From a checkpoint of a small transformer trained on Wikipedia.
Size: 9 layers, width 512, 6 heads of 64, MLP 2048 squared ReLU, vocabulary 8192, 59.7M parameters.
Architecture: RMSNorm before each block, rotary positions, untied embeddings, normalized queries and keys, local attention windows, shifted keys, gated attention, value embeddings, hashed n-gram embeddings, a smear gate, an embedding shortcut, norms scaled by depth, capped logits.
Each number is 128 + 32 x the weight over its row's rms, rounded and kept within 0 to 255. Layers, rows and columns count from 0. Numbers have three digits each. The size before them is the row's rms in percent of the matrix's.

# layer 2 MLP up, 2048x512, rms 0.0357, rows 783-889, columns 448-511
098:107121123103101129106123163131098087175114105179162120116115097139167149121121134218104121097113134097098167061104122145190101133155149114147162052147075124112108194073158175081129118120173133
110:088116200117066091123134125167121137092145091145172171095090124112141140100103123117143095076135138101071128169132090130127147147129119097058145116068158081128127146187130117164144164130111088
102:089166177124134124122103092115190155058134121126122070141152156150140153132117148113109158154147099098129171177126108143153070130127135118115193136132114144166115118119115083096054137161141104
095:133118126106100077125141095121154178068104160101123160166136179164084141157142165105146062118157033069140116181100069185196113162132103088142149224106140104135111181129167171107108134127143130
085:117117121189182096102117178166087092115169137146119141082132130188107176091154158122097097088141125075044091142144159124133148107163138146099126118150089135158092154123115147098127166061127124
096:115101152119110076141129144078104093108086186172119222129166146118176146171134111091064135141143140164098150132149085125153126162117122149108126106144140084089127083104141166143084152139114131
091:179101128133112141156102087139106156088116113146150134119112151133131155136063121153149091064123100061139134131160089128090131135171136108108109116086104119122101136151169084157118136119178146
096:171143120158134096125169125145138154157137175156185109020163105112129124154083151137164115076141138134065117116130148106095139156190109117108121114086156075136139183105155147157049100112137108
102:148140095133095093087108143121097207109080081107134125141132146114094113160089109165147194134112107148165149107171164120165142142093174083123130152074143136117117172129118063099075082082111113
111:130089218123137070090101093090140119109098107099146142154124080145102143119056127144118134173157146116137082118141086090151080196143150124140097128100090161124111081124147124080091133158117026
089:135131103118141127093062155134177150145120130092125138133132162131082141177068142124143182147132162201106139114142127147105077177091142119087139106094128097140173106126178148073141116111141123
098:095152101164118135144069156119111197154172122196099189084165123164149152139077121149108159156116103097103161160136083149139173110127162101140096165085127043135188136107147137144107138077118126
102:183154135101066124098128098048109130154062094129133175133114177099091151141159211202153085151126121124134162134109069098189113156095167068162195093112172113114166127135125157121150147143201135
115:129146132128125089093123079073179155129146145151136082153115162134106108125140082082101124118120104167120089094152109126104114117146158118140136096111087111111138158142102099127107105168216137
105:096110116138169064186140077080190144120171151072200093044117067118124100118141158156169146150129073114140153098059150060131109137150194133127116147131148117068112134168180156195144094126162151
094:149126086157133135131142135104094144146118135103129106113068100136165141128113081131121072123163123103144117070187162090083090125159097081115087129161186089161146108153136165139081140133147157
095:095166171189160116100097187162165170117105144160152136098121176100122156094092170113225126156168069101141167159075091178117121124131149081140180102096127053102159210122115079131151132170124073
096:095139105177153109136159129119055097131175172053080107131081110123143140157076147133100133125141152105097126190094137099169151149112157148138200151138103122084184096113150145070198163164127148
098:127136128170140080129161091112136184091159178172137152182151122098159127111059101143150162193177171139159114169134125078144141146091139138114194116130134115112112148134142154176137115104099080
094:088096133139167158145103098129116111117082154097142160129076111186125195133091148124142127114172154156108149093136094178206089167167136093143183092144150084089075133109145067138145113105132095
095:154190145115077090132115123143142183183164106173132113142144149087101141123097152094106132105126131171118139178120109079130121146164129102122114095105060063117112123161215119084138128117186094
109:081187136169169108089192142118138165108083126102143156056063167110153075168085179150123097132163120084110131110123176177152092162139131131131189142061141068229128123136146149151150123107080095
102:113083137072133122128122134154058189130189105146117111119159099175148141081094155093080089135148113125101152185093102100117157175186152151172138165093128142161101134098118133112091139099096152
113:155155152163182107117095158132146126134123085165115082139102109085119131110104109156114131184170124097100184145122157132129111142093117150113136117089085126134197148078139109124164141103133141
118:149151138152126082157088116112139119123112122139114143137106118125132190159065156145157141136190135093124074154103064118112111144124118158130194104142114148134140171105092138100132111054147123
097:119121158084110092091149123090136147141095124100121147140128144118126127105158177151198128136122072119167097111119059120108143163145108152154126156034080064091152131121196102136153160136111120
088:130128147085122172108080121022134139196144152157123090137171159122124141082103096127075167132127162154182161124121106182123093131178144123110138156134179106144151067128108093155075113126099159
033:089163139193104120055112126107129164098148145142177098056102071130135185130093180126132159152175076135141114184138104142132105144115193156142172150090154073157181145157110125140088119126175108
112:129142205169081108099072164170153096121195174145151079120130122143093171088145094101072177129165148166076108126155117103128117157109168089182170116118127126139141108159108141119124128128131124
104:132176124115084052115126128132120092085109119141081131138119151124091141133153097174179144100138115150082177132123153099172124113154197118156200138155105122150098160131108075087084136132088127
100:114094199174172114078135108073108149133152138143089088154128135127138188173147206184108112126125072204072132114144110114172116123139075148100139116111115057124201086150089177167132134142127083
115:121123171094152120119078184120118132172169131087138097131127137195156136093144141110200120119139141115092159148082150104126079135165138127161146184105151112151153101103115115113099094171139117
095:097158127125132148119094151133140100134150129131143127096080092133117125091130114074092118093082147116089133109118205128168097123138103088089129117127119147131089114085168140124158138137085122
088:127140115130123066121099141155190201152198134150099131099100170133146129114124146124151088148149112117079100133101159142149185120194151106155141218061132109140153207070143132159088115126124097
100:156109190103112167046158112106131146110088155130167141111112110100133139120158220176139114156107101091138118113168098109198117189149157095126139100130126097103156208167115112197159165143129162
095:117131133104178112114120163065160074146142101176172153105088124077116123123133164166114112133156111178131130128101068075161132133197107140135173137111037124160153062129107171121092116118092133
108:188145110111099119100142072100177183127146060158136124064108125116116137180116138166132113135156122122187180102111129151196119139148181130102122137074102117077099141157142117157143154146087107
089:078109148110114072081125171106131197100175162133084194113131132100130098201174180174104112116121115126120109189098125195068133154123093103137119174145116116146132123113099102099019165109130104
107:123175138150130025142142145090080133168158126135106167104114120181175170121087195132161138127196105097128112169102099096108031197153077106125095098092126152153144082105177175109118183122122129
097:180164170119098142172078156109079087111097121123137107111148079182162096110111102125127150159184179153159146095085092145114116162091122111165149134061141107110145074128115122124161153140152144
090:114126101153067155129066154150120089095153150112102164176116111139131141149135135234127176106138136083077132097151134160117168138099136102095160155141160143119168133163167083114098148148111162
093:104171128127166135133082164124134106086130117151123141060129091161158173148148120080087159121146124108138146076075126117093084127098206106056150090116093104096138169101147142045062176123112110
092:136095127099123151136164115077095087153114093191111100067154133130144152149114147119127135028120145056107154141112128098134081164178130116130145142047112113091104147163110085152116090119180156
103:120124154113149097113147166126078176133076075091159118124075112088093191069117130131114112129117140146124162130153139150164152120173104125081149189121170069175181129185137152087078141124113125
095:163120124105113178114151145138126144095201131143109094161093108145132180114037099136145179131104143163158109077137104184137049140128113128134140094143154157123069073113180184174112103167121121
100:139113145155147137092123165138114153114122102116157199117137127105109155120120139166131138186140135164131154193176105148193139117097144153119131131059149127128084120084131077115048166115125057
100:103079153182101124126080128124114135162101172103150137178120104194169124141144094124094149150136124084120166138116100112129138153019165100134155151130123040139159137204196092087103101123120100
098:092089148097142097145149170115097113076116053150181156074103152105134111098121167121088208144111061150085070190177148147179154201161107170101114105115158087136147137091159132089149191112109082
100:142144151113122101099162135126100132119125127185139120086131091105121128107136130192126136088135154132166128145119140084177164127099132092127122151043194083054086149126183108123140181127095107
094:127099130066177132118140166069138204146164126148152090052126125103111137094151182102151096122180076167126089105131113129134150120104181113160128121131131132134117100130104094112103124143185079
107:107143125107137152093103138091127144067121188152098126115048143077143115134122128125176114128168074143068184112137146149095098186176182115162141120154144092172112141150142150131107152141122100
102:134183112058094169155128089101115126157137115154200188140167083123058185131128148167175143075068096200113155126046083097115156140200117139104128096163142137119134173137143117156138117104123106
096:112061088176135134149103135124119102066104148193094129131119163132134179203150142093081131125098112119143134148096146123180126157076122188171118118156118106143123128135085178151116122101155126
092:172113166159104162072070069085094105138172116166141149133117144225092179117134138176094157145167102192156132133159122130161069203117135117119187094154093107150119116155168099109138092116163068
098:128096125178146109096084108120149093067132152132114145108134111188133052057110158119143120128189130158068101151109106177115164182220123150087118198111058137173151128136131102218145125143107125
099:193111175097139065124082162151096170174079144102151082170076119144133174160175132122197151145156127111215102093140117069128123135100160126156140043123131138127126132158102130158091103121125123
112:109107150122141095107108170111043108103101148136144148081036144126137175107131182153102181087111086073143160098156105152131163184158090128142160138046110098121118156134181123119138164086145115
098:114141121170127116090129131111204125136128161147097096095111124146197099183150144123099140141123080149182168127102110148107123139094151124113161128091107147091100184080167078213132128149175113
092:131139116126146113142110143132187118092123107160145156084111089091122139063109140124140168129173103133088105211135116169166154147169146187092126075039089127106115115098135116083113164160131093
086:116143172074042148070146140103061142089112121138088145122154089128210172173132177138093089095136146178139133104134078069209130159133105136149201094097192143106196117099201107153142168150121069
099:088095150155155145115130155123132135151102200101127063174132133103171078152035172108161133149129059115080121142165148139177179193155101098012126127124168135089113101131090084140131094138137134
116:176115107150157094151078101100086147073113107104114141129185078133106188128108119159090153158159132134111119131166051125181099169121134134110114104162116138100138070112116095114099141088143111
101:136071152155130097000058120124137129094159116153109121144119135105165141129169116147138103088124101085116172135065084156141086110075130133142136181140113146200124165125129156147094189148112177
100:151169191152094156119078175142129111112079153105082130169128140097116132106072124136106104142126081152133116116087111149169152109118097128120143112133156106120173168125140161131102130153090076
087:148113145176110151129110140116127074177137212128117140174153094216130111100144157139134185124118129133096042136107078090126167151096153145129137185147122111105106120108167118133107150112168110
091:086168201143127102105115130139134165200123109112160117127128151107119135112141165099129155103120144144099154153155097089183128138079133116154142117172101137107133098089174128128136199138183150
112:100099168055125128139130137132118131163074191107115117136108141177157143179122155141151125138101073093127095166110134115153149214151145135079137181116157103160153043145063155062141200117115067
105:107083093124098120154168116108100107122162146133119089127179075148204187124091144153104142122140167059135114133025152170149095138141129116164144152170131088145229112149160133150148191101122153
090:145124132100068158128100110118206127160111151195104142162137102064111155112120175154105113132184140080162156154128141182130097163111134078103163181143166144132165102074152113153138140156163109
093:205115133153079098116122082114096137124154125135085094108112130165172151149141113128189124063168131120134145115128123213129148145086189148094124125107061122094157158181175156115142135056185066
095:156163199127108097039157058131090147087083174107096123070116166130112118107102173186121183116144148112091135130132128155180135185137122152118203130099096127123164116149172113087126152102144100
109:135136151132125159115168157102169112091123101125131105109054114122166099135135129152091147086116128154136170092158163147139147139103191100073137120185149128109115151131134145143104127185121149
096:169186109121089126152133139101127117097130151123196158145067152142176138108140146120112149146159129145144131135102142149152103106159168041103166085158155128132105145197125083185093153151147112
094:130185110180149109116112155114056167171134168106124153114094089119090096167077189127159134101187100136096142194144087159115139147155153061116131153081108169125169190101167123131143156153103104
101:117124123144113149068166126092078107128086158111087108111101154159150144144131160108156101156135095139097138093143116075108136141169105114136149115154140153100177071195133196095122158079107112
091:125126102140121146133107084137125096145145142131170129081105178177103196097128173090106125108172134090170121126146133188152114138087132092101163100144154146113137101111109166086111141150113125
097:113153141167106133155067116084122124121170140159102119154093137172176147153094106100063125100109080131122106132097133213121107159115100098163137167124147131094173108124154110175096188088153075
098:100147128066182101104132122066084117068117130090146087128046120131123142178107136112079120115184121161154107178136127119129107119114091121148130116133058116095104096105125139157133102139161147
112:170141149147075105068127174108053127103122154108125103144082111126156167116087142115103116136156130198129097081107136138197134107084127097182147094086149171131105096140116151126188172162172109
097:103149136136070152108122098048111150037139141110066114142057100134141162120097086154086104102154135151141149137143159068149109142114145114197138108123086129112139111172214147149157157146176112
099:120149112075167104118115092123104134098137150132128132130098185116105162185120145173137120096145143117105081152120180133134039130107096130077107085142151109138128121134130201123119154091110134
101:134106195129159092126101058118097161097132145172143127114142103075139148152109178102112078109226128129107154122101171118123109127138099071093135177087185115148110230086171114160076148088205106
101:120088195102107143116177152108146113069099125056182125171123102179082067153165174179145111096137134156169144164099080151180149136117139110180142105167086091116175138133121071177127115083159099
115:162078156149152080134079104120047114160151125103132165067119135124153184111104135147181135194162128085166110105103065186127101229129089162138145137086123178130169114107142157127111162097166178
109:134146191113094101156140119099112149136090139155104123109161104116099209100121144146116141149141114206119149102127084129117140183131126132141151146179103111100136117160156113134164108122125092
098:135132152127076121114102115089154126178213132155196091139139152137155145204088131152121103127151113171149093149172105133126093132165102105139126050108128129146113102063119067104088166130124102
090:136120128087034086075174133140069189129105117166175081103119082109086110103120242119143127157108127172138162131137118136168152162100109096137178082143131132087165126119109095175066125121141101
111:131077167164103129098130170098141134093096098094157151108100122175167142118101178098136167088169157169154079158150125167125149133133124112061142117116119051147114171124085128123109151134081155
082:069142116111151151174127128158071122072104105121087078127136124149106170114144139193090125074184134103099074077164122145104207118147122128173157220104177192110098125145191170143132132107111106
103:129112141157109117112146192093099160126166105097137086107169115130223153160141135113127091085161171106141137150089126114129117132104104096113128128146129137159078086173180135143112141156101143
101:158148123140123085147103116134173151089105089115103121149146135111127123132083139212170154111116103148117120185150052114154084157159138110136066040139087141050143120094145076164149114117129139
088:089084169163100091077099138084099180095101195088146111101132106154135108098083169182143151189142148098127095111152105082121169125122132044110192119073132117085191137139113051106144133120167119
096:160086147092125015090094130092081210123105175145142121150167089113150122190176101121151142121129141167179114139033150149136183114173116064169142163115178127131135066163162103188144154141108125
112:111118225178121086099068057109109128088145154103093154086108149159133189108095170159115135148150108105125155126105159141170144155131145095070071094113200077153156168186138133097113152097166097
095:114084127133066157151094188160163150140133136063160120201078147177113138143093129158052112066151096132148150178123162160174128108136045107127152121080138157146129133158112135065062122173161134
038:122107173162167125112091107086119122127101138151170090084180083112194165163057153133133171123201129153177174105138057123151115185136099101151153157119156088133120123156159108173090124121157087
087:108096255152158148127130153128066160081120118136143127136126157094100140109094147109109166121113023110118170141123136147149144136082130090109173117092127139153149118121186080120118140087165158
094:125103127083122106138115109123141134118121102167100152073116127149147172148129135118113128094138124095117122155099179102166171151131099081142209113162143047134191090177150136188129175107114121
095:055154124090155124142103153095117101162132137100184115082082152152072153103143169139062095111154147173162178119119109178162112155120194173090178071153132161123139107085104180047142174160119140
108:114096176108151046091180132135137148174190173115145105121118120161086148145137146076081101158125149089097123101130150080114084118113119136094144189108130075157109077103110165192146106167129134
104:148063140170163083138118167115143108180124112151103111115090184129132145130105157211157153105135095132159125151160095137192148164101181174099121180081167109093084151122167148137119124145154099
085:156123140179104107115155152146119157093128191164138118122131116124150210122113144154137145134167141126152100076115106120151108107161162088159149141080156097104206154204120088153118157135177094
104:167068146133100131111166119103139178082104216118171152108156113109090125147146139190110156128166080109171145171093133153110128167163096123164141131171138152157151162195170095108125132097115118
110:141127099078167139104146146138108094145095134202106138163145063120104111106109179186159151105227100109168100151119171148124128176107116122165103138116137154176130127115146163097158222113170069
104:127136128118139072125141160090108143159111114125220129109141114116188131113078164141186144156176169126135104131047143198129112115126186122172149087045105053140105106156112118134107077136092093
098:132181153152156097080096078116142121103139127177158096135120123131090164155138149155114127139165110114105087171143119187080117163127126105209148105106177132142145077204136160170103084151091077
085:102117151094117116102127092086123142120121157111121192168120124100155099165166148117190110048141107132184157111106145103134125135087159084193139158133150163103121159106148177196092154143118158
# layer 2 MLP down (transposed), 2048x512, rms 0.0333, rows 783-889, columns 448-511
100:190169084138107119154134098149096044130114088152139102096134089148082140151153081157111130195110160112088087082133162131126109175114035110115122078179051103164102177097104113131125159103152106
109:151111171094100126184125170199100143148076127113132149150152152142093157096141111166055088174119099105087149060152074169109127120127111084121145091141076101121114115159141130085130122124178139
100:122140123127160197110138129131129195155114148101133089137146156146111241195107104132070159171087125111150083152076110111132138132159120123108157072107120127138113125169191154072117178135095135
092:105129114156168130122076112120087163106153106166109139092138073142145130089076041155178125090084087172102118092148118056091129085139177184118109121149144137143125072132126121131173079150087109
078:188185073057089133166146096083109107074142143123134156138161125117127168144080159119107116140081132142116109161123125179173178125073152106153061135123141132124090146069180081150102113140210097
096:145063206211149134118172136114075084117095108220168133170101191180130114174058146075153101168120108158141150195147095049063152147154144175088135064100096099158096154153133138165154059077114125
093:160154133109133026154072116123172112177129133104087123172101158122175102098139106126096122143129079148105162102140088143147106098133173077050137148178110113119134067113118153108169106044114186
100:131165087074160137190097083147126127160153131083086144107130120163142152127099196103084117130146161155100155114104120122185145116091067070126184116137073103077153092146094140098129187116165149
106:158134093182087165134139082098127156057156096139119115103161157109093197123129097154113116125093168131111142100128176111085177076114147101125131204145088151120147124073186107119097110101115164
109:135057105108186106109138150100190164078136176090074174163133132104097100122125129156076131081092168085130171151149130090087125133115138157123079129199160145139129123113192168029144159146113118
091:101135172109144134154115165163132126151148129082144141095136073106133079098116114131072112143142105122179107131136096063109142127183140060134142039133115144146074115204079109119094138061086140
100:071131103110076112182060152099098133146154125161146100138131165107160135148080095076160113158144154121100172154113063093105113065113122170107123125154144096109148154117087106145107155058159109
100:067130163119112089148126172076162105177134116119136095093116118087112115068122144162118164171184133124186072128128137055169101083123142128127142088097145103149104084134106121122206145156152143
113:116122114093107101177104144158163128144185128126113125151159188147130097115112090129156109143092131155135125157114103192084115189138126127129139134119091163112124166101165126132131150121196141
104:081097071129143059192116090111093143140159140063144144084186087077065123145165044130116076158101130118093153101091133093112187146156132081096076122097100098069089112118131127116166119136122131
099:127078158123138108157136116115096116115118087106086170166146195071234134078158100168115129137163134055103145145132177129089164063186113150133144120098101111136108143093082088107103127199103209
096:092064154163114183116145101191127128112118171082159147112087149066180140134126103095172104164127120098180049144113132156106156093135100103160124150108125133089117098080152105158160140167133094
095:159137164096107147107114115150166109143166132145107086117138201134084108153115078113133178158124088174162087124104104093068143147140156202111135114053211221196139116094138131180102154082109098
102:167071152161195141078120076140127153141127132122093116126145102121133126137081123132161139137135144089103136105150153197099094132112124115109170119137132124103164139166078101060096169180109129
093:104115048097160131172127129118139075137137144157190164123107104052062130157094107115231150126151120120165140132192123136115153078160100122146100139169121178095137120118127117112138155086076130
094:125141118134135167180096109102135133125096143082175096147123161134175141125181128176109152096139184062137119108134190121123130205122141164104116115138220055128098133133231108145174146143110152
107:116182148129097175164131178121141110141070120095128173185123167117142066154086076101112121138093153085071139117157141145127120105155137111069084141124124154135162148151128103115110101117114131
107:183101149090135065114187127136106111067116125142139109135163072176180129123107132139143149120125059057112126180130085057075191105124110156149136194113146149117126178091113105094128118114121128
112:158102082102133092106104140135155120171096165166125087122177125122061125118141141198184132162112108121088096119126160124054166164104132135112083135131115203153113169094107152107154110159154141
103:152110137087127127136092095142144118109146109145116194119074122119157159152162123096108116145149116092137060111104072132113142134117162126154171116146094176106136164101125174150182105150146074
099:131095149160135143082121066142137095132092133163131101106074192100159134137173147124096117092150132092127143073175194133095168159125058160071158129121162129147158142132207167125155091135141121
092:141110108145149149101124151183089161149140166056135145085137166130123118123086100078115090128136129176130127120147063119052087131109095126123140117066082158083132131106095124148069070088073086
028:175088096092142120141151137141151120115112194087104165180133127167163180195157188115132137081125126090109172112095145156112090149100139149105094070135163150046137195083173086095110064140105144
107:180094141144115131114088142103197166125117144199097124108082120106112115151097091153136116130109100101140110137098073137086107137093096131075157116142109164208137114113147117164175119116140081
106:119103110228111104143115106149154092056105131087148114140099134138081104098115071154136150119140114219060130134174116082132133150108144106133122094089150113136089175099161110078095147148132093
103:152084174063179149132098128072123121138159095115110119131122096204138148149100127138140154170071137158099138136144118179169139113129059140151131138047120129129111146169129146159145131131223164
109:124121141114142133160063158139143162145147100103110147134140160198106123108121093178196073108110161163149121123110093114124140126121055132145129156140100145150128076130119126095138101182133161
094:129122145161120137119103166154156161205108095085084164132121034168144063175124096162194144125159118146196121152105102096160144139098105126152145145063123193159136124084116142121123164124124139
093:144189034121148146162139139122178146084109167086099124148122092157132097119149176130115137101167125106120131112140118169077144086133136162132123128167149127226108092136073146147115140143145124
098:164095161134132130129120125104155166133130136133174143128071115143156117031154118154139111139163069076118123112142129132115141171152142123114107132080091141111046089138180119136100159130081136
093:137158177204169129189165194165154167112132107143129173144091169191103125154117090169142099154117119136115134130130112146118179122134111153085130125085084172129109099131143145164142098130087097
106:097154169097102123158165079169126082101133074169135135118077119096143134169162115182101096124102078107145107085221136197066153074177152197067150080090067124083112130148159138152166159094098170
089:116167164152161113164117126076079055156107147135177100112092215160090094122089149116126096093117129146114137117149123197084115142115182131096121101084088060143107134138128103125103103180171157
108:095141156088112090172125085098118120203150070109142176157097138075084140142058150143153096168190123088157102112185150172097101071117136218167141191143103100140114092090158109079059101056138100
101:174146103149158096076186119131126124115109068118129075154120125165125134143129202113150130182082152113149136157178136126122121128112148144163128186128167118106144121189083109167119087096160194
087:124087131163115094156132081094095123137144135168149081105179134092160143116103102136100109137096146137105161166159139136130099078162143193162028065157117065085133142116107138141117113046115117
091:195105092086161105069147131077130085148147139126133155130095122076120120132098145171097140134181163135156123145144164119132103139114105160172095148085125164125132155118108104116181116139111153
093:129130111048148128063111098113171149084176108147150130197155108120129078189172138211146138136187124168123209119097115121145124115148124106138190145172162127137109133158092125135130112184060180
105:112124181082084104120135081091153092133183153162123145153131123178161125126127164116146161133105154127183099149103112110164105131145069106129145156115187110138140043115174159111133130128133129
093:184092121151166133131193101084115104136122063154177102102159114150099153129057097123135191154100105144138114163130116124143153117166105162123128080110165097198135115148133168166143125106106120
102:122092083166174097091111126123092106098118090159140133119154202102153112144140143125137151146119153160102092099193169164126141138172197125180087134125144113071096143134122128109145130094123142
104:159081092081059165159123133145135147089122139110153183161099159141072150112121099110061097148105177187152145123121176094114176152100122110136128154170109077179112137104150098068096222118162154
101:137145084082147111113083138062084125077137115144119158157140117122148123163156174156122156143143176195083159109148108217104151136075081179087143078129119132109126135114133073086196078174153126
102:122095145110128136168077163150135155126186099098127126086216114167136118130163047106170107136106090112186131149105132080098141151082092168125078141110151152113097184165139152121122153131150155
097:111093114064160097133123133148186096137134092137117202153134136083096065166141201158113081116134150096138148161135080147128084083114107131117109112142120102145073090126105150116113142147143200
105:079151134132126100117109072097137127214195094084071079102145112153160104072083193125134108197110135083109112123122114140093145133160150104156108141147170121135129151158169122125104150127198124
106:100105149105126139177074173134103107153100133126119133136157128111155145103176136145093101155092119176119129145054099096052137134116067138088114095179113100083136116131117104125121104114172160
096:130116043157083089123176113085143117117104071139149123063092131078092132135179114159110086137059105150189133137133124139134114143106097195100141090108151127218134141138076130162151107143161162
097:148138141106121174127164130136077138084144101136132147099099124147143169079124171082124113168099159175126135082163157131110118163143133154113122080146122175143159113066166095136154139198096087
101:137087125145147126113160128144178136085100137125153134109125092106185051082073137162109107187173178113127138126153076150096180112160067202108147170082048115145142119140054103160110131181085156
095:124078153146143109126198157164106112124133135093149162113081084105152133117118052076122055116089168160098109083169160164114093108155104134130106160145164126093200149124089139121142075102166125
114:133109106078111141115100114112126105111185093107130127115108112101128157065144152121090156147175120131089101153122120081155146156168071081139157090165107101084138105135073090085161128117167139
099:129194070192131134110131117096153128134135153167118169121153069124072133194140128116144086133174116192119143063134147170156107129154140139119119104116097097150135127064120135100130151151156107
096:071130061094109081120108159159116147152087125105110103084117107155061132072158088068106115092138158146089150108083136083141164138178120047098131097127086104143168173183078130143104103196158160
093:160177169185139144104131154125117118093166185112100088179046189113098084148150082058160073140164159158152087051136103168125141108118159109107105128123119141102141113123117120157107188107167166
101:149126165134170112122142192145091114103141125112141090213109090140100130145080125131189096166129126144108161096115179118113184143136152137061132061154129132100055124146147137115083164088089074
110:163096167095106164140109094138107111146135145141111182176110114118219141089199155133151080130136139107179088156159082117095165172119146121172163141119121125115147162130143182189116142154175104
101:151067097107128144146107119112146176157163171136039093147117173109115145113207119082143097126153120115107195112142096118115124126108128127115147181132103157135127193137089151094121192146163198
100:123180161144124116178100094139158184103201117104165116107143112142135169169094123119153114115178105161126132123146207125122084146144105091143166150118106089151148065116096094121123133127149123
085:158169130198162078105150115096145109153148139120176122180153118124139177144099090156154139158125127080130108182122055107145114078143110125108091118124099071158096128166131116119087122099122161
094:089143153206141125093119150121162081126105151141096097178151113120133067142152132094122112146129134181125105154180101112084117122114125121138088152118154102120100151110126147091139144148165142
112:085107126071116117128153129162130158123100094115094150175178121145087119190108092114150069158129133134142108166194153144150174134142133163133146142128182122167140048127096123121156175092108100
102:142101083102102105174117153090131087131159147103155088141148128097109058102107132136111191199097111077123123106091124119123101126126126108092080120156085130133163130131153136089150162116141101
088:135118092093189149133119097134099161162148084034145129144111120180150106140121147108151093090123135152119129101159138105100147143095150159105115082133129174143161115187161091162160159148092124
096:190120160158140150167136083146074146101167112094077144161109118171189149162126098095168143081154135094044089079060209096113122107177120134134074102087089135094105108112122148186116132147096126
100:131091148112085122107141153129095099125064133092103148104087223114072120118178188152109099103116161122132186081141170130093064145120164100104105137101132117116148085130164129143110072119161207
107:149137131155187173150150132099120127075107113083099116156124177132057112121102165122141096075188134084105112129199125096132097154134120114106100108113082148080088132182096137136100121157104140
097:125109165150099108160090186126131070184168099112135134090120181140197096135107076094131111102150122170176126193115146083091176144153121054102125160149130138148101092086154075131146104098132102
093:129145088143100129156094133105157210077139137120112089108099145065093123079157123110143097165105095089152125091169153120052076124134099133142100136126103147135088120104112114186161099142153180
100:140139096098086095127198063067166100073164152134126138103041119164204155125072104111137165069149155166145140065175045102125148128161099127102162115130134140180133095159121153118095121096124108
078:120159111127145071111137175095130171093118107145100118180147094094157134157115100135131103114065126132107128109087136078127164098180140114131088164121096119140113165141126037128113089115157121
100:129153179179133172172119171135144118133132187128121122183076144160101109124122103122143101148082140148116117147115143133091124112109164123185115136136129136053129173080139084116113153105062122
098:127133156204157108150168123140096058097125112140128075153064144153097118135129082091117145123142104122186090127132138123113152163099123124070153074105141166109095099072092079129097077124060116
109:109105116079076107148165129167126072164111128101085076121143100053128078104155141098172134151105206117120214104075146113166130137067087084117093169156136136109137178115109090134122119155140156
096:106092142081134146142156168115135094062118133139097141149053142134138111099154127167151105122139107135182097131146134073152129142060083079122151143106095082112155124181155164131096119217116101
101:140170178153168088148170107121150089161124149133132126146091136127098151146088103116131097158100146080145174081191123117123119155121130143127105031152143121136151096149088097124117104130090105
101:090147183152153143134111144106138138137115130132169131168091093168117189125122181121066124126117090106151114153107114083111103117128093167064185120157151091161124181166155063094068189090197099
101:092146161076129066063146104127143075105131122088092115139100148102092106173112179186117115125159156165166125185141127114125152131123157132155120102185175116145154121157113095099135102086232119
113:087148150133061111134100141133206159155112197147151153156090118127115066154124122160119076101068100154150051127109130173115111100114145109206144098145116131129105182128109104124088120072149118
108:126135123099120133146119061133086088101138130104133079118127165150088192094131109131134151136086120128129153046117130163114189122148117112128134133172147132115087188123153105104120148142033193
097:125138131149078172118084128155128099121131056109154132111161182117151176116186184099055109151078173199128085133180151083105115138129074106109128047138128173163062134140126064068109109216140106
093:136134163148108116157148119072107124153134106120157116163118157104199128155142110147158149120120107121135126137138120094134163139158157082117138127122119140084099104124127079129144121129127138
112:176115102139111129108158139170117071121064098136190194110096192144072143047101163090114059123110178099101118077128110125141132133105143117069155100124128066076099131169113084160161104115119139
087:076180131110125083172119129175143154136169124148153118115145139095153165176101087140143114073179164091157135160134109087060086070130142159157090124109117117117099107105080126124150111121117143
102:148106098138119192168133144118115165152131136081154075080138088125125110094177087123163096198124166133108069169115122149122111118106120145095156098101106145158118122169090101155163067103204138
105:122207099160211112087121115136105136137072086144166100184118172133134131131128137111113168143151094132145146128159124095156144111102163083120130120067110128135099093122147188146128096140100151
094:157147113086107116118148161145140094173088161087123115162144164114084119101112176104085152103126188148123134124125120086200059151131174115079116154126108130103099057111124108124118163166167159
098:171071071117094085070030133127088075092070169144132093107133107160169070089115100133106163148146129146133123179120099129159141075096129089171086113196072071174103126103148118190197132138142109
111:100171129108187132081119104154075122087126088176079163144105101149129123126136150145184120114130119119088118064117153143163105161120095114153172114123170085158096120164161145145167124098095156
094:149129101109193137133074091098109122124172145106101135104122103108093104175055160162132162150171136095132113142068102138128163186139112141119150140093123096114139117084119141166147123134110061
038:135159160152110171149159127153161140171124085124107142070099103051158097078141167182078154156150105137116191097156114140093116087188149126138132108110132138125079104122093134177110096158070079
088:108142057093134103110178100093167155098090127092153087121152118074112134172195133167105178118139123132157169143154107166168128090143130161148127151149170131134139098088152129107171081091113160
092:148097146044134176135140155148175157110128129129177134099152100114100117099124103101184152101093188087174183164133154126122118145070123090110135133129169090144143167162106160129131117072124145
094:120096108147113105115150122181079163144127130207127177152162169147075141140115128087075081064135166123083178166146147104151106166129079125152130140132118072126143167143153124162130124142120172
109:162135153192175119138137154129176109135105066103082114157066045101093101118096114093162137128118201065109165107143156157116116130079137111115111182161056122096097136120097168162143171199164105
101:092120113128118146179167150145172132158111079134120132141090137078085137153173170168116115123161134088191094189143155074116069088118184160076115130145165138127069111158092136142144147142135066
093:105092154169112159098110155121104110151123145096069132090152085102117160113117121141079092094149191120127142118119124143133102149153094137092176110103098177138113083145094140118146124130120135
103:106132209169119152130114102130110142145112189172101122121173161133083069098132087088139117104190105139162145086111097100091110127150094153078158155157099138102114167138109141172194173112077133
106:146160118165116074131173171085075136102116186113128137136182101122135118112131156149156133117159151191114137097181100206109134163161125139130124123150158120112126116121115119107145137197166133
106:099115053116096109165106114137134111111106103119175087150101149148129163148110132074230172145209164132107138176087148122059090107166097147167130143113114150170104118154138126135113149142100080
097:140095180197130063078132170194080150094091152084145130150121165111098093134112123115134145130153145110119131121108150106037134119089147139108174087095088132132134138163129138143124109128157120
079:078148151195149145149080133116098133150164111137132104110114166108180109070077127093090183167088113164114125178164077074075141086132143169127139111152102105119080129103105126126183135113191110